config.toml
num_hidden_layers = 8
hidden_size = 768
num_attention_heads = 18
num_key_value_heads = 18
head_dim = 64
intermediate_size = 3072
vocab_size = 16384
hidden_act = "gelu"
norm = "rmsnorm"
norm_place = "pre"
norm_eps = 1e-05
positions = "rope"
rope_theta = 1020.0
rope_fraction = 0.25
qk_norm = true
attn_scale = 0.171
bias = "none"
tie_word_embeddings = "early"
parallel_block = false
extras = ["some layers without attention", "local attention windows", "value residuals", "an embedding shortcut"]
init = "uniform"
init_std_qkv = 0.0241
init_std_o = 0.0
init_std_up = 0.0241
init_std_down = 0.0
optimizer = "adamw"
learning_rate = 0.000627
beta1 = 0.9
beta2 = 0.98
weight_decay = 0.24
lr_head = 0.00349
warmup_steps = 303
schedule = "wsd"
decay_fraction = 0.718
decay_shape = "linear"
final_lr_fraction = 0.0
batch_tokens = 65536
max_seq_len = 2048
doc_mask = true
train_tokens = 563100000
max_steps = 8593
dataset = "wikipedia_en"
Each number is 128 + 24 x the weight over its row's rms, rounded and kept within 0 to 255. Layers, rows and columns count from 0. Numbers have three digits each. The size before them is the row's rms in percent of the matrix's.

# up: layer 2 MLP up, 3072x768, rms 0.0313, rows 527-626, columns 640-703
# down: layer 2 MLP down (transposed), 3072x768, rms 0.0252, rows 527-626, columns 640-703
up527 097:126116115108135126130135132090149136123135118155159098142125120130114119095147134148147165146123144131159172134119150115114141159159100143141136103090174165076121132162145107137120120129157162
down527 088:136107117153107115124117117153115168154089139154115126129139086133129129088125098129143149114113140087098071145136127121157155145149117134152143120133109155124117123115124109126127121167091128
up528 106:176167129136130159140077166094114137168134110147130124104166118171125142147135125132100097146131168146098160095162143158144103140157150109081157103089143105122122087180126139086121159160094135
down528 103:144113130126094149140110112131109137139123123105133105151124104123216148129119169117107100108103132070119142124167130113144119175122146120094132163134169129131150140093133148138121096137111072
up529 097:105109125141103115153123100115134149112107121102142050105165181110095143100140118158098147114112118152182125118132107116089137145123129117129168124164151120153166129137168089146105154115151163
down529 097:158128140125096131141123170140070129110141125096138116124117128124144151145143131156154168133110100086114124157122097114143111126141090096086116111077127061126126162127097128106118149158158094
up530 096:123119125148145148151118133145087109117098158128082096116092154151132121130093123136097131136132159126143145109129147146095160133134147127153068112134115062158098125180141118112152103131093142
down530 095:112150101115104153128118101122105105138128154147132111149110130097144094137143110174160127136124096116136110096127095062122137153105172162140154126114122148111140137151137120107139119130115130
up531 105:117159126162163189141098148111133139150123149103133118117129131138134125112151120102124154144131115119158111129107087114121121142158143132152130125149084107165139147174093141103150138133127114
down531 103:119096134112140077140126097108123132108114148150206150114137103142127099139159169131140088144135127114180106098139092099167144140128142157135108151144123120130151156139119175142130142174129107
up532 093:124139137136149157136142137138097141124077120136153158100142103157118159131093105128144128131163115145110171123133144127121152140138120182136142169128142131117111152153147132110136119108132127
down532 092:128138114132172109136127132126087133131140099082124134127126092089131132131168160112151118138109111151139139155118108147115111111136114143099097122155134153165135096139139134154129116172104126
up533 100:071152135105136157136127108174107127112094105127129113165136147120113141127120092108127114143136143130142125148133145152102101121102159131103115076142149166131110126159129116112164125166175129
down533 105:109137172121139121116142177113154139098120113100162112125143091135171106128151148175142085167146129098106140165133109143151128129128100115136090139100143079135145147136171115132116111111102129
up534 098:113149084129156118147107178163159102162136105124133109146130150098130105158145117099136153124103089123144120141093111120118108149112100142168102181110125151154115115132144114110149121092111168
down534 098:127156131113173149154174140090167080174111121110107109118101066090128106164144100152141148163105129148169104111111120158134098160115134118098139104155141133144106105158151169122148069136119145
up535 096:068087145129153124102111139116138125125149142144146108157090130130119113170102158145115161094101153154125103111124114087129144098165147097157143153130148112104149110138106130121119140111111124
down535 097:138132140123132146130119100175145143150146111117171139160123118104095156135118101136117145127101135133110098121117130067110162170111133095127093089134110145132144108098113152163153155124135121
up536 106:167111126151155118124121129129157100098140121112133114119138138123111121167137112127141139122133139079142063136108140113132101139111141158099108100117126127162120156155151174052176080098119152
down536 110:128114127134089106116147104093141107170146121103110156130106176163171163101126137123096173131120143145084138131088159109114132140119098136140125171108138129113110160128105129116166123113078096
up537 104:158181103062125113126109174118076086140092142120123098128178121157133093150115086129101185128113143121132112148112117113093147169155150078122150131105120083101118106119123166126110146144111132
down537 099:166114126101133163126171104149120145114161041127132163133113106134124167120073112107093084128111161085132093164123200118122133115117136133147156153126166114131149147163125164134129098164168076
up538 102:159153115120127139141115110137124101145095178123136122098137146124163138113122084142156125159152113099125159129145147139107129138159152152092109136138135136139103122143171170128116158085157167
down538 108:140129151114120087150101057105115143129126167105134113143111150132127154127155107120114114113177111121141093115113122144117164086145108178130090124124129130100098122145180117130141107134120170
up539 101:120103152113146112102146164123151141160103177127137105166123119124081154152140120111087149112100148118129164103122165077102083117116114116111106110130182109097163146132122155100108138139170130
down539 095:132167123100130124106159132102113150101128115059131074138116167105148121111063094090126127146118152141169142128134114095158149115136120159142121125138097145101110127168121143117121148128132122
up540 096:094122166139110126113125133138159171134107120101154088153140145140119144121093128118125145128091124131080100117067154147113114107157142145110123168075157171153113117142161103148154127134139133
down540 094:111099173084122135125123153127121084159157173081128154094108173117155116152139081102075169114128179114149105125125114139115128103149117123145108120130113134100141122142142149158153102152135128
up541 106:119123151115103117124113147106168112117095163116162174092122114133099125112143144133121133129132112143116137093127119127150133142133127099106103091137116144132151134150143153087121137128125147
down541 111:118110188093096112108141158141136077145147122187123124118121086126130096155127181150098136075140138130114105160102077111106138140160118130182139133134152105140130116121121131131065080119121110
up542 100:134142106157119099114127114163113150112095089130133123146138155159086168191140104134102140126146102124127135145128138092110148103134140114142149137138107132120130151167131080121143156110134113
down542 100:102177085116126128121149125159124157102114078098147090099066138170144153123122151158124131110093143113147112144186131103132148128117160150134136154132114106110092146133115140128146111156111085
up543 096:109110150121156141128101132098104135141114139101116101167137126147102140138130074124124136119139111110087132140145127174097149183094098119144140142133147137163125124120148098138089141113150121
down543 092:185128128117127167080143106134129130128126153141114098136155129112067114085124116135089093116120120117129191078154126148116136134119119132110135113081153130116144116136147146104112130165104125
up544 096:163145136122134116126097107118145097129134101122139104094099125155128104125099075155143123124102147076119121096156160110134122169123154109139138145154143149112107157142147162170143110114126103
down544 092:138094174111104152140155125135099123143092122070125126155120167081114137109119147152096141097134109119150120125130144138159157132127096115157115096156131135119115127096067137082138137119128127
up545 089:128139117146117157116158150136135126110107144141108170131108141127089133138130112106092107144073157083137106132167135187107133152154097134132105143129157146088147133135145126115131137142144105
down545 091:131114169140139157112151134207132097111142098103147146098110141122118151086115160155109110120137139127153076103122119157132107113135134099127121146149100130150100173138154124075123154130155129
up546 095:125116074141140124130113131115121112081106175178158057155125170142166139146121099108104135108101124131100083144061108103097157164159157162166127138114121146096117119119093091068106126102103125
down546 094:221114083109100130144084114170147113109139167104170122154153114103166162115139122155148117139146135094171098153124133121151184130147152129126135119118130115131106137125087172111136103161155109
up547 100:127106111127122169120118121132104120102114138118134109143136117136125103183107127138145121108167130090129126140150102102166121163168126120121129162131119105145150076079091144112139141120095146
down547 104:111134078100090162169109108145096105157114132110096133139156137102119120134142130097150112159176160075125157115174137103148117142113133089128120126142133144148112116113156114128106124122120139
up548 105:091204111110178129127140119139088099125112139109186126193115136093114137155148124152106105155082139133116157120146124123127120110109105103145098145124144106093136149116130129146126100134147120
down548 110:152155125157133112084136135145132122102116139134095127157139083107135099137150193194125094100119161136146136101150134144159093128117148114134108175125128107137132125081109171122072094159114100
up549 097:123164113131142158153102115101160104127149123145118140123166158098112105141143152148107134123123169133147056084102098120155141113160109150158141138136081114141091141129108159076126134188148120
down549 100:147146186120116157126150130142088129156148114143126097138103163176138108142115135150129174160159133145140120106121124129135122158127147150105116141138129117128110111122110134192143161110091121
up550 108:135110131122140126155129166167152123127097107152106109107111149160091115123154141129098150128120123105129171160137145156122172137149125183111112117081131120140129142124135127128096128156147133
down550 114:144129123155135131121144120123140155161157134146051112113123071135074109112157105116129120105118146172130156133142150159151136158075121163111109180109111110118118136103162073092109146142166123
up551 097:124144165116127143125123100085149120153077115105124143120117108124118121136107119133146113145120153164132094111140115105107107154155126101134148093177134129148136127174164109109111153102112122
down551 104:123148153118129156135159144113137154113125106144140087170101112126098122118132118121103150161145099138140101159165136139140138118131107136140119190133128139091119140130092148143078146148131135
up552 106:085114153112095086112157116122157130094132135153141109110114138178086102138148117153135126122107128124154120136128144117112144161137131102133134123106160125130117075112125135138108153134111075
down552 111:056174109143140089119149121105162117143121069129111147107109181173106101124111123132174122119127128141109134103140107134146113137114100139117117121103146130123194113128108083131168124076142146
up553 093:112099155139136143128116146135128106091102156071165127131100127122067148135119149114138139084155143145109110136119100131103127135144125153102155135109166132128136160123171148107165140112135133
down553 093:113092095133141177132164128144135153127139081129145127121123133098108147127137119126144144139107127129143145142132170085115123151141094152138097147092116153131150108154170130143132150118144102
up554 106:161118073127154107129137146082155105112099137116155170115171112151100145127139090119110080130105141124113163114118151129104103125098143139125152094144102115103153137112123150133158144118114119
down554 104:153108133099134091144133150091096154106121147154091094116100139147147109163131096140114143100137124106128189115090157122142163124102149109111133156138096124105144108064129088174120110133112162
up555 098:105156128105149122143128125108157129140128094106119146137125109113138150107191141140115132130128140170178115108108134103095156122155134125159130199136147165147141162140101163119110132141131134
down555 092:114133179127137056100146124080134127100121141134139081086071127129155141086105094205142135149109117144128118139171109152126177150093136125191128130125149100080151143108179140119102117156131152
up556 102:100129081119134153130095175126127106114142104133180164112131166154168157158111146104118111161138136102111129138153176105132115093124075147133107143118153138170162131156183125117122117108115157
down556 098:139121115123114164136132114096136121099113113093117133119143132189119085123144118108106093126111104126099162158129145136129102166077105140148192074131118170133109115143150153111132128142143147
up557 093:183129103081148134117134136149105141160121141124127106104132128143115121083139079112119110123138152131122137099148136141097127110125182122133130108091152130110093121143122121106214169105140116
down557 089:136119080146128111107136093132140185118164149115127132104076109139105107143117151145089134152127134117172125131119140141138124127107137111135139151128125092122144151104120075132082095143109088
up558 099:078120186108148122136141130099126084153113162151153097151125149143103140127109139090107125164102108110102122143108145090135128119120091118145129155148165150109156168134148120107141100087154132
down558 100:109129145101123118113157135163120127088121113111118140121097119123137109164138144125100102111126142136136191135105127096103094079147107165133125108127131131132132145135107136137106127161138110
up559 104:138110111124123125115148107106123123126147155137085145135183134107096123121091134163136153154101131152196123157111155114122119140115163114076162091127164119140148075168101143105135121102163172
down559 101:142112164109160098149134128116116092156111143119125122134111109100142113127140111122098098124143128124133118139111117150119156074122106151130128151171114103147107125118126135122103129149125133
up560 105:154134121137123141132127139122132117156097133162134127134135170087121122082139112107147103116131148142101132183130109159096133123149117131171124090077168143141141119117106098108115157137163157
down560 108:168095131127141167131114139099084092178105168130145124117143142085089131093115126128130078112144150129093125112162168166119093110117155165113157135161123145118117130084085163133130188119146118
up561 106:105145148093152171158114173126132111109092157168129065122187140099110140166130091111119114105136119168120101146105134109117191120129126157121116122160134114198165131128126155113107114115099106
down561 110:147125142093154161109125128143112117132113145173140132115137112122109155154137070125125128133176108101097156133068102112160143121128141146117143148155108100089141110166090079126082134103114138
up562 108:099132121135142138139102145097152159091122116125152135103136209117110174174122115134149109098133135144106100119138102140168120123114123132099136141127134122111170129179119147124117125137167179
down562 106:151094112136112129099127166142135131121185141132123090089166135125124107094110149116141124163134109128135107116141172117151106110114102125124125099148125093135166083111068132098128146140118102
up563 108:128143135107160118128145107126092105152113121138132140139147117108110150091175123104141137166111114149119159152105119145162128120117136095093151130107152098116128156106134151107125123093128117
down563 105:151130152145139145103119116102118124114175106090119124155153093102086148103128134159114083146148133154149123128108135079103112142096122088148131116113140099136127118123114098150104144155135081
up564 105:129108120112133109131123129141170149148136170131127091130137118083092091125149101071093146106138147145124126138095148159103147121099148126129097108073139114128125165149128139092108139132139124
down564 103:176131134158107075177124154098129109155165116134094152136147126100130115140167121067119143187141120148090137124143176121120117114123104140161135132116170140133128150137155111097170150163138109
up565 094:151126138154156142167108127106144130126110152189098126118172116149116141139101089109086115139101122122107100149116113146134173136150135138139165143117168148116175123157121114123144104120179125
down565 093:134162115114147103100103155156155145123097164149070131131146162092146128120104136110128113151124121159055090134125164117109170139116157144108129153163123112099145154119114129099155167126148107
up566 107:177134104119156134089148185106118128158122083115074140112111129129124104147179140102132156152087172121136135096100113138151134139116120099161118173134139163108114107162115151135141109123110117
down566 113:141147139107109170108170110110147129089104174109140096178106106124108134130122133187112115102094122120093125102096125136141151145133105129170137161137140155121120134147119094139144123132132135
up567 099:128171103100148105140114120112117116144122116125103072158119123111121178148137166115111128161128111081117143134113122104125126156138152141191125142149116148107165102135122153158170064117128111
down567 098:144128164121172120092099133155077158148102134121113167120131118129146160104083144114119064136143134087105112088125124142150117125145114109078127121127143090143107137156156118120119116175099158
up568 090:139139142070155182133121129095117114117127087157097129145110135081145123141092081093125139120096143110126117132100133082126124105156071144085143129088090120146102181138152118139148147147176147
down568 089:118160174129137080126167140146120097108050145099122108155128127178112088113153146165130108126137102136142086101165123142157110127093174143122096112187165171149149113070114144111126100157190132
up569 105:151141125128150168106122146139123150152118117165126155142125107124132116104122092100142160163144163161157141092100103121111143165134166151067131111116144112131082103122134099112147129122085108
down569 107:134156109115109200133084066166106125157089113100107133123140074156176080121140107127148134108136130073134128124173115093176121127141090120204124157140122132105133129122137160150139099118100064
up570 102:134129102090106126115070134147103127137139096152099058126122165117161135167136161088167125159110087087124153114100145106106120153175147171118094117122128143118089126177133142133144104117139110
down570 096:151133144098120101140149120150125133081123133095110130102110099093101121111165111141114126123110138078162131153136178135159142104090076128091100119126109156119104129127093150126100090098113105
up571 104:142104096118090081127135122126127121090126123154116131156087087116129097086150124098102179127078177123138173140122149119097126120121127122174153109089140117123156106137105114113103116137131129
down571 103:118130115096147140165109119107133115093115099157116146175098115073115153111134139153153142093148110090118120118093106180141142138114159155093118128131155125143130158158176157143120123122136125
up572 092:119151146137161112156101177109140133152171117105124168161201158172139165097080145143129105128109111167149124119167160111098138154141104137130146108111102121151169103148154169148119113103139159
down572 090:150075141136130146143129164146120131123179121120117124098118097077145152131160102135069124127123126116187133115144158106088131118119138181081159127153134149127182092153161135121181119157136162
up573 104:101144114156123103086144103125135080173079112180123109132115126119158101131114137129165143144097135131155116133127138086082141118137125135114127144134094153146143091126114108120133102125125127
down573 098:148114170134129125208127143146189155118126142075151152109136114127112161124121166165104142109139120129121121171130128125147114126104094115119171153139161100175100113124112123097114123132125106
up574 103:124140118099166106158125124096112133094124147109136120157105096112115172136126135108066125139122101139111102126088174121121107151167117106108136148133131106141107137169100160132141157119106117
down574 101:081149166124119116100110118129106134099125122140110131129116141127132086114130122122129122121112119106121162124163155121142133158110133092122163121094178130133149100154148164145121065108131095
up575 104:148156090129135150113110167158119163136107125171116127151129126143125081181108157088123158140134101131160115168100140163089104090132164168180153083087131124181165138157140136113139132134130132
down575 102:180166144163167134158095123109112110133125107132143102116098140138213102149149109115058074131120112125103140117157173128125150143119127123127151107146122193155159104076127151144181140152124147
up576 099:158124097128150143154144096131112132106088116124125162130141136101125106107115075095128171096142102149136152117131139110133130096109169144116129170119121080117127119154163125096124133159113163
down576 102:112101135156108099146147153131122174088152111098138135154128113081152084142174135107085130087123103174116130166127106123117135165105132124110127101092143109124120153126084115159144114134094128
up577 107:133118124108115121122127145126110129144128155142058128140169116100130135164120155096110148172130118105127125107149125133139116086109083133212103129120129100114102139175151128086131136128105138
down577 105:118125160129171099133104131172149110120128098141132134145141157112125132156143141182176133145101087138122115105162113145134119144168129088137111123157133120066133120115128090091135140100096147
up578 096:132159130130112141130164123137155129107105089106109104158108141162107119134134111110151136129134110142093177147092091130082140121150189137189091098077076130108117099137139110139137122130135142
down578 097:102077100153159082162106138111072139165172146137153079122094139102091132143135137123110149155138122137158132156148156151129182089120148079102113111153171135152131106116149146096139097106116117
up579 101:140139086108143154180102170100141112168084115112125081132122124119148117145124145140108096146126138115132172147140120152121112167089126096083094148117179111158195139188069096089089124127151110
down579 098:109150135077166135149127132107107097175108141074157132172125136118152176150112149140144123128109119119129151113139128136150129102109133159126135075139109126148119135127131121096149108149133116
up580 090:121137163086141146164144116126148119158118115126109120157149140141112141079140149105141158134122138111110152176108166139085128142111135115119121140092166143141127092148101152132133131108113120
down580 095:147137056166139101154075120125131166146158119116106177109121141141160120151166146158120137118124105180159104142142088083157111079137141151127155136128096095106108119128122111134141150177134117
up581 094:184166111177119131114163123100114108171095117112122160107132119109126133133066152110115146139098153110077153110108145126095108143114138102105154151151119151140120138162127139120143132137164135
down581 091:150110141117132102138095133091118108109157134161111147132126105148184141098134130179121133112115102096146109122112143124165114121141144134116130128099130099121138120133154106110105142128069080
up582 099:124076098134127123163132138144088096155139111117154117130157105140137146098096135154068125124101081137100150158151118118125110127108103128167135095099134152130129164151115146097128131144126127
down582 098:131066108117120152098122087128154131140155078158110120123107150082148052167154146121130131120104131128119127123085116133111096094122086127071113174107149104135108105111099140131137127139157147
up583 106:121153144122135123145106150110118110139129122149100147119157131124131126086103139114158114106150147099126092170112112123119137142149141101128118086110142174142135103154103168139132133149093127
down583 099:136115110114138171131185106089112161153146125103061109154107149130093120146133117171119112127164154134174135104117082096129125122091133103129132121117106129137209098108162122151181141141127104
up584 093:107133153166116160130093164154116095115113140102131143167129098167126123115139106116112112124154103096130125085111123122115176121095132099170119150112124124136144110134164160142136127147176127
down584 093:174138102170106103077125089185112188146125083125112131130095128101120115128161103163158118139110120096154120127119184114129107119138125068120097105155101135113105107152112143120132093122112105
up585 097:091137153116166110144131127115139138111116134120098136142131134098142128104131108114124115133142122133152143097077108128129093149134145132104116163122115146130130131106099095111110127151131089
down585 097:126105152123113122099122108081146143127139155146111167155126122097191143151074127116131095057171093103094112104115142127111177199135163115103154113145120138085117138131096127108159158184140124
up586 094:135164081130134096134113076164169105100119148134144106120141146106144092161140127168110129125147139140143098161108160117116115128133158107164130115124136132164166139116131097102202138092119127
down586 096:111102115131101135159120148126073162169162116138098150178087125112105129124147166119176162130160129131101156134126113156106144069138109133109152122109122167136128137133126142134144102149132123
up587 099:107135131162153108169106116121143115089101106131097113120164160119135125144120153150121155136098108114130169107137145155134094156099184116142140125138102077169152112115152107103134130128110108
down587 092:150108127127170086115147133086143131167147138146081127157125117160164165116120163157146131159134139116169069146112141158132133113107123123145110097137133139135163116116140131096122116087125084
up588 104:137148099120115111164104116118125105171136128135087161106170088121105131173109150121090163148119128138162095099105111133144149115158115129125153096111132088159088067157155115137172109094114161
down588 102:150169086129104143165124085138121134162152126139122140082149119132087125120115135129141154139150097168097118147111113097090113147140088126128101115131145150121113103142110120130174103110098113
up589 096:176094147106120139126150109118132106142105126121083072150115149130138081148168119114118112149154113101144125125067092132144107117156156130134098107066136051115127132101144122131166156110106130
down589 093:121109150116146147135141133126117142139171097120090136174097144132155157116112144140144138153140126113143117115120113158141098135139116109127152111134074093110116096115103119134119087147114128
up590 104:128083111132174087126116109140127125138098114110135136125115139098157088158097134125119170133099132112097110132153107146116111101150107134114136147135139079153111090129089158089106104147119123
down590 101:164142145156155136094107093163131132142126131105138098121132119109114174145137135090102124108141148109079143155139130124113126085144149119099127113141122130140130136135099128122147113117127156
up591 095:082148159147133111096084132136099154142136114116117127108176101147130144103098145131092166115115155151126093157112114136131113121136121080166152124125138099100152135112165163109101167112100149
down591 093:127122072116109134140116145143163102163113131177094144104130185144159119109146114111116118111158135102150079112107097134109124124150125148068147193132116111098120179122142127124118143147135079
up592 096:108106111114174134092132125071135133139123171149123155172157133088120134163092109089157099142164120175076129111136157108129135114133143108111117126115094126116119124130107104122147129115115143
down592 097:162138127130176109129119137097141105151153101136131108146151138148139106155072106158112089114136102132115132081116114147131136131164136082122121111113165088092143133192141131067121128117110064
up593 106:134135102112104118124123109102098118146141170086068113120112149139129100122132147092127148112143128129123145136125128086146105130146175123114137143129139099116135134158129177160125197166126136
down593 105:124110144137112120150108148140108142119167144128172147132102135113163135163144173122152130099131121106136145096163134113138118130140112146072099109122142147099138139131148131139106146126112128
up594 095:158129093154182085132125127140109117158168112103112089138090134155108106154122142149128127196093119120147151118138079136138135097169141122117094126149138127125172143142139072114135101124177147
down594 095:132078138105125179088168147153152126076152142161118136148140147125118140152104104136156113095120133152127119133141125107096116138111114143127100112183082120111166123109098156156131113165124072
up595 101:149125162116127111075142110116134098108151146095148113127149118139095133186098112105161145163130144125096142147138127134102087163144160134137087077091136113108119160129112105099114151129116155
down595 095:136113106084101158120118133161127126127135152094149188150122106117072114147131097132131088137118157143170108162133100159137153165135146164108154109133160149161138113100108148136108140107160129
up596 097:128112152125138140112095152093152134102115155162107130127121123164137175149084107141176124090161140128096097160120133141121120134129140065106115142144166147123123135095105094122154137113152153
down596 101:143161134154144147184168095158157148141151145154152084141111149119129094090131139108118127167113101129139135131132169141153144132144129176137155099098105168113157126108094080145131162152172142
up597 098:109155139114082110097078113135130140144064115128141120132127147102118141120124096125110120160099122160150134095113128124092138177159134121113129153116122138141140097148157148108146122121124168
down597 098:130149127115108145135143155153125150089146131135169150137142138149107138122175144158132177109091109136128129108098128152140111125162101110152150117151180103139131118127095133134165110183161138
up598 103:134173179133146071086131156130147126159125136115122098138125161077127085086105129109119117148142131167164130121112139140099125173134143121152114151100169128167143112119137141142097113141113135
down598 095:100142100140131146120132120161184116092110162154141141109141137159128174133091129118137143096100172144138114183116163176135129098132120128135116164147105127131123127084145150142130142135175135
up599 101:136169131165140130101096123131111087129136086120143132088137117117090165100102133141132138180134148086093111128112155133102163149119147094164120138098141144159092111135132075057128107117165183
down599 100:104139128110101199116144110122110122152124123102137150111134103122100158179112133167140091113141114123126114167160101082104149136153101130165125154121133134112104142108098137141113114176142185
up600 095:096132117111133134169093123112121157183110160159148111131125130144130107136118161128114142145113146104147165150115115111091106145115168154074135129120091130137150135144116144123109159138140117
down600 092:120119150086122155089126120121101125107184100079137117150098141120102157121117147150105166179113168141180146082124128096183139122121156148104180110123156117111181128127103174138116110158163081
up601 107:081179122124121149111103140136102137123131123114094108096116119132085136136097163098149181164140119139132131109113165126160101126142149090106130121115123091156112133132100139110138098097144130
down601 108:152085133122145138149139140109112122140102157094127138112119136133162129099177104102132123151128147166124107112096132104154124149135110112129116103107100102114115084129141092124099113133116154
up602 104:134110157149151127129133124133115121129135119154077148107103111132140102127128096166084136106104148095130132115152156173129116144125101112094149118119189118169123124135106175096105164184116113
down602 102:113136134147160090116159096089120134124121091122121121127178190119160172152148152117113130109137153184127117086125135108162156146127134126139112103135160110123120104093158078144065117117136100
up603 099:114108097107131145088107108080155076116131136087139127172148138147095111085164085152148143140129138139112129143105158143127149148190095108132099117111095137159116098138158156129113094088121122
down603 099:175131113151147092152159121131117138128130132148139158093200124160164106115139140109161110097134139166134099143172152116169118088107118149144129154096161080146156121117136152154098120152146076
up604 097:093125124112162149167115134103118105121120126117137166079156122160103124134100158098124125093146137153091114125088123129139138146150127118140145141112125112129133145144171164111110141127132120
down604 096:153095104100124122124131150143171114121122129138132128178150139133098101077119120141179156121166124149127143124140185104123079104103144148122127131117119128162166147132178119131106151108116151
up605 098:141129159141167158152146151153108104176148116162125098122156090135148115146132088108128114120119134149146095162127160105151119094109121161098127134156163098119116139140123161128193172105122085
down605 097:126141154110126139113145085109112112148106139143104123129111094120160045135146161118163116140161112106120120094164122082118118128134128105106181104152130122140108123180159083145147156108139103
up606 092:128164128162095115113115157137116119123107171111140122134194155146131167157134110121111164122132102136119117156099129110176162105130090120112138127111162103115142156110155098091116109111174139
down606 093:136142102136152116173145130081106104126108112117105167130143108134119113114127147133129142183126100163124120141136122149173116130142119106109123110116145158172103116119121128150118117108144096
up607 097:142094157150143133143150179125119109128155169124121116167111127149109172142122129134132157137096115170082135128133146151091174129126128137145172107085133097160132132093128126102169120100101125
down607 095:138111103114199160168139122148142136093121139096128109116122150085086125130151116187148061147133105150138099148157156104147149165125098143138107115163059175128117086137087162115162139116183131
up608 098:103113117142121166111112121132090110111125106108130148126161153161109145149123104146165106097155115104137117155110161135115131111150205108124114175147110090152123145128155143096160114116132154
down608 101:131119121147120120142125126124107101160182144105118125119122104119162132142107116117174089141143158134119126128112123174114098105159138078126135106152149124171143111133141175076145136101147132
up609 103:105153081137168123107173117119108122099146131151108138156103085185087113146121134091110170165108146157177178128123166127128129121157087124122101129098115126089123122141129147081145145113118111
down609 098:108136127115132091179140094167150162180098174110138138148163098119131156145122120105155130146095149145113125108102154183104101135157135164127131119091174095146072078135115111134131159147104134
up610 102:132128166125166177106094136153084038110100160089114151140103134097134074107098098122162074100120145103150149110160149103115132111132132162121114150129157117144122153139108131138139132139126146
down610 105:139118132154099099126182119121166078133138157124138107121135104130142151152159131086165141091126111145098139116102093091124114100127121159138124124127111156121110171126092144140110108130139126
up611 095:084148159111123115144126122149165123117079121118138119144106099148101128068108148167125136182156138107141120138105144123092134155139185128131097100098185094130136095128121111119158118125090135
down611 100:139108132135120141159148113135136123148156130168150117140113121104157127140135142164169104163139120127135118117139124128138105090097127137109104105158123130142076137159147142122135129128117115
up612 106:154157147117143103101103100128127140136138131152113088174149119137079105132105153124157129152121124074097139129147152140104132100198172098192096131070131074144096133106107094119092157127129135
down612 103:171136115134090133163128116147109122122111162072147087150176113122134130121110118081141144091112103150160151142141126113133181116172184154129154131156133120103132150144112170136149106094107152
up613 104:133104137143126160139120127144117112109105138165173169092123129125137113129106079132132146104082162132140165141102176122086146117114098130089103084097121117126140108116105119111091084121174127
down613 103:168164111121132099105138104141154166092131126102125105162158145118143113117146120110116104141123126129120147145131104131113147142102162099162104165097106162146118145128147135155149121072138130
up614 100:143154134124130099093141128146154131132131098172127106098142123140173130108151113121100147174087157140145190099146140120120153154145154172089115125104148118101156128127138118142141105129149123
down614 094:160109120144084145148135090098101131126100159140091153138136126124101137136158144148108132150139143104112110160155158123158123162103123089121101160154133084161110112107096099144141124149112150
up615 099:152138076106114148109157115151160119121082135164069143113099098145081175133106132102144131133115149134137117129091105097083153125139147144117143105092146135114156125150129131128116098105114131
down615 101:121142085130163097122130105111184085091126147133128092132125158142109162120118142117143118104150129145142109153099113136117127108153126108146056157133136148142143103121158144086148138130123193
up616 100:117161102103114132105148159115146102096107121097128158128155103120113121109138133139106133126115119121137141117136130103118128100160138137114134174142123069123114102173158138142147185135080112
down616 096:112163123131133097128159132124150130103105123132172121131108173139127148166159138142155104127142152105187111108182120136129166136109056109089133151105142112112097129162126114129138109099090130
up617 103:116131100122145122120103180143133102121116144112135094162113116138104124142119114140151087141139137110160147123132140135107146117077158078140134117145145069143136089132113149096117104137113143
down617 102:194129102149148145136098157156183151147137116140121175211139118085158122131082108127117117101124181155117128135092113126093092144115131174114155088139147093178107096095112126165090105139118119
up618 104:118127131173141114135136134128143094130115173155101116123142130124126091170158138122117090139122154178092143112141115132096132165144106105183146153097096091139138103145128108123138105143141132
down618 115:119109141142149147174109090137117144142117154105152115138132092171121132169153123146099111152136121083099120116135101126135117111152123124110119168117124122102116198144102130142099129121120123
up619 101:128100126165160129122128191124108138168084129109110113137101137136171138118109127094136103126107118129157152155139166154103109140140158082106029111124145100077156127182101137137096127141144126
down619 102:130127130144154120113189145106144116154144117101131133110122078127144121124123125084130148140142162151120190138131116118126129100135129148078145101140139085095136129113161120131118136162109118
up620 099:120107108128149126117139112094137114087110132098083121129141120132153132114115127123168136128050134144119133160115144100116137148156113120082137101139109102120093120161144117134128179089098124
down620 093:187137115101123121150142129141122126126092128160110134089144129130152117159082151096182137120130103152084102085120161127131137151127117160099108149148138118152182105140168114085126089130156153
up621 096:125103177117157099130152138130132132171118140102121149116154091113098132130147143155079133108117136151096147094122090128088135138117117103122135146152153128105133133170107107138089149134145115
down621 093:104144165127135147146153120109136172088104107129119113134118131113138102113096124126133102161136133168174130142139147170109112115144133120186112140094056065096128112101085121147123149126119116
up622 102:127149146133135130146135156143114097152137151116137147067151141142142107156086119100112152133097070168118133098107144105124105147107130098087100160117161137185118136137092185093108105135125161
down622 096:128133148117111144164130148099148119161115146094142165161121127138155122123112169116171158100175115157109097123132092104132136142137104151137114116158098163134132132133130109118132142121203094
up623 101:081128128173148134145142134155142102099131118084153141102132131161071133118152123153121157160128169129140102135106107143110134150082126124152135115128106137122119138127128171083136139131167117
down623 097:142122147173109116123117117173128144105157115122104128133075092173105085100133127149175105135121121151119166111142118128126122126090123111134117131168111111115139097136193140112115125133152120
up624 093:161132155167123128150117107100103140139133155127063099133151141131117142159163098088112129143140144105086137091121100114149133103118104120129112128113099101194124129119119100138158151116103140
down624 092:130148128120121119145149160173175108132156123131095146154124159124118086126094126168142144128160126154123121107154142119149130145087161136097092194112071132121107119131121133138106160107164162
up625 104:138111059118124167163114144125176107128108120177114102115118125165136092157139125126090064119083140096135110122119156115129132148138094119122117154118141160138138110164147143100125176143173104
down625 098:152110116102142088110150128133094168119119139123111127146107125121126087101137094132084114149092169153157164116140135136118124133125133083105106143147114154128159177147109175107119101186108130
up626 105:093171126151125114128107156112152143144123115138101127128113060111142128088091170116136123143131164102117112110128118143116125145182138135158123122070141126126150099116148095147088097136120092
down626 102:129060123152114125145130148117141151148158098129090124074111150150113143079089135124133100128172120121162103135107121112128121147117139125163096127087110129183083112126097085090159117131167124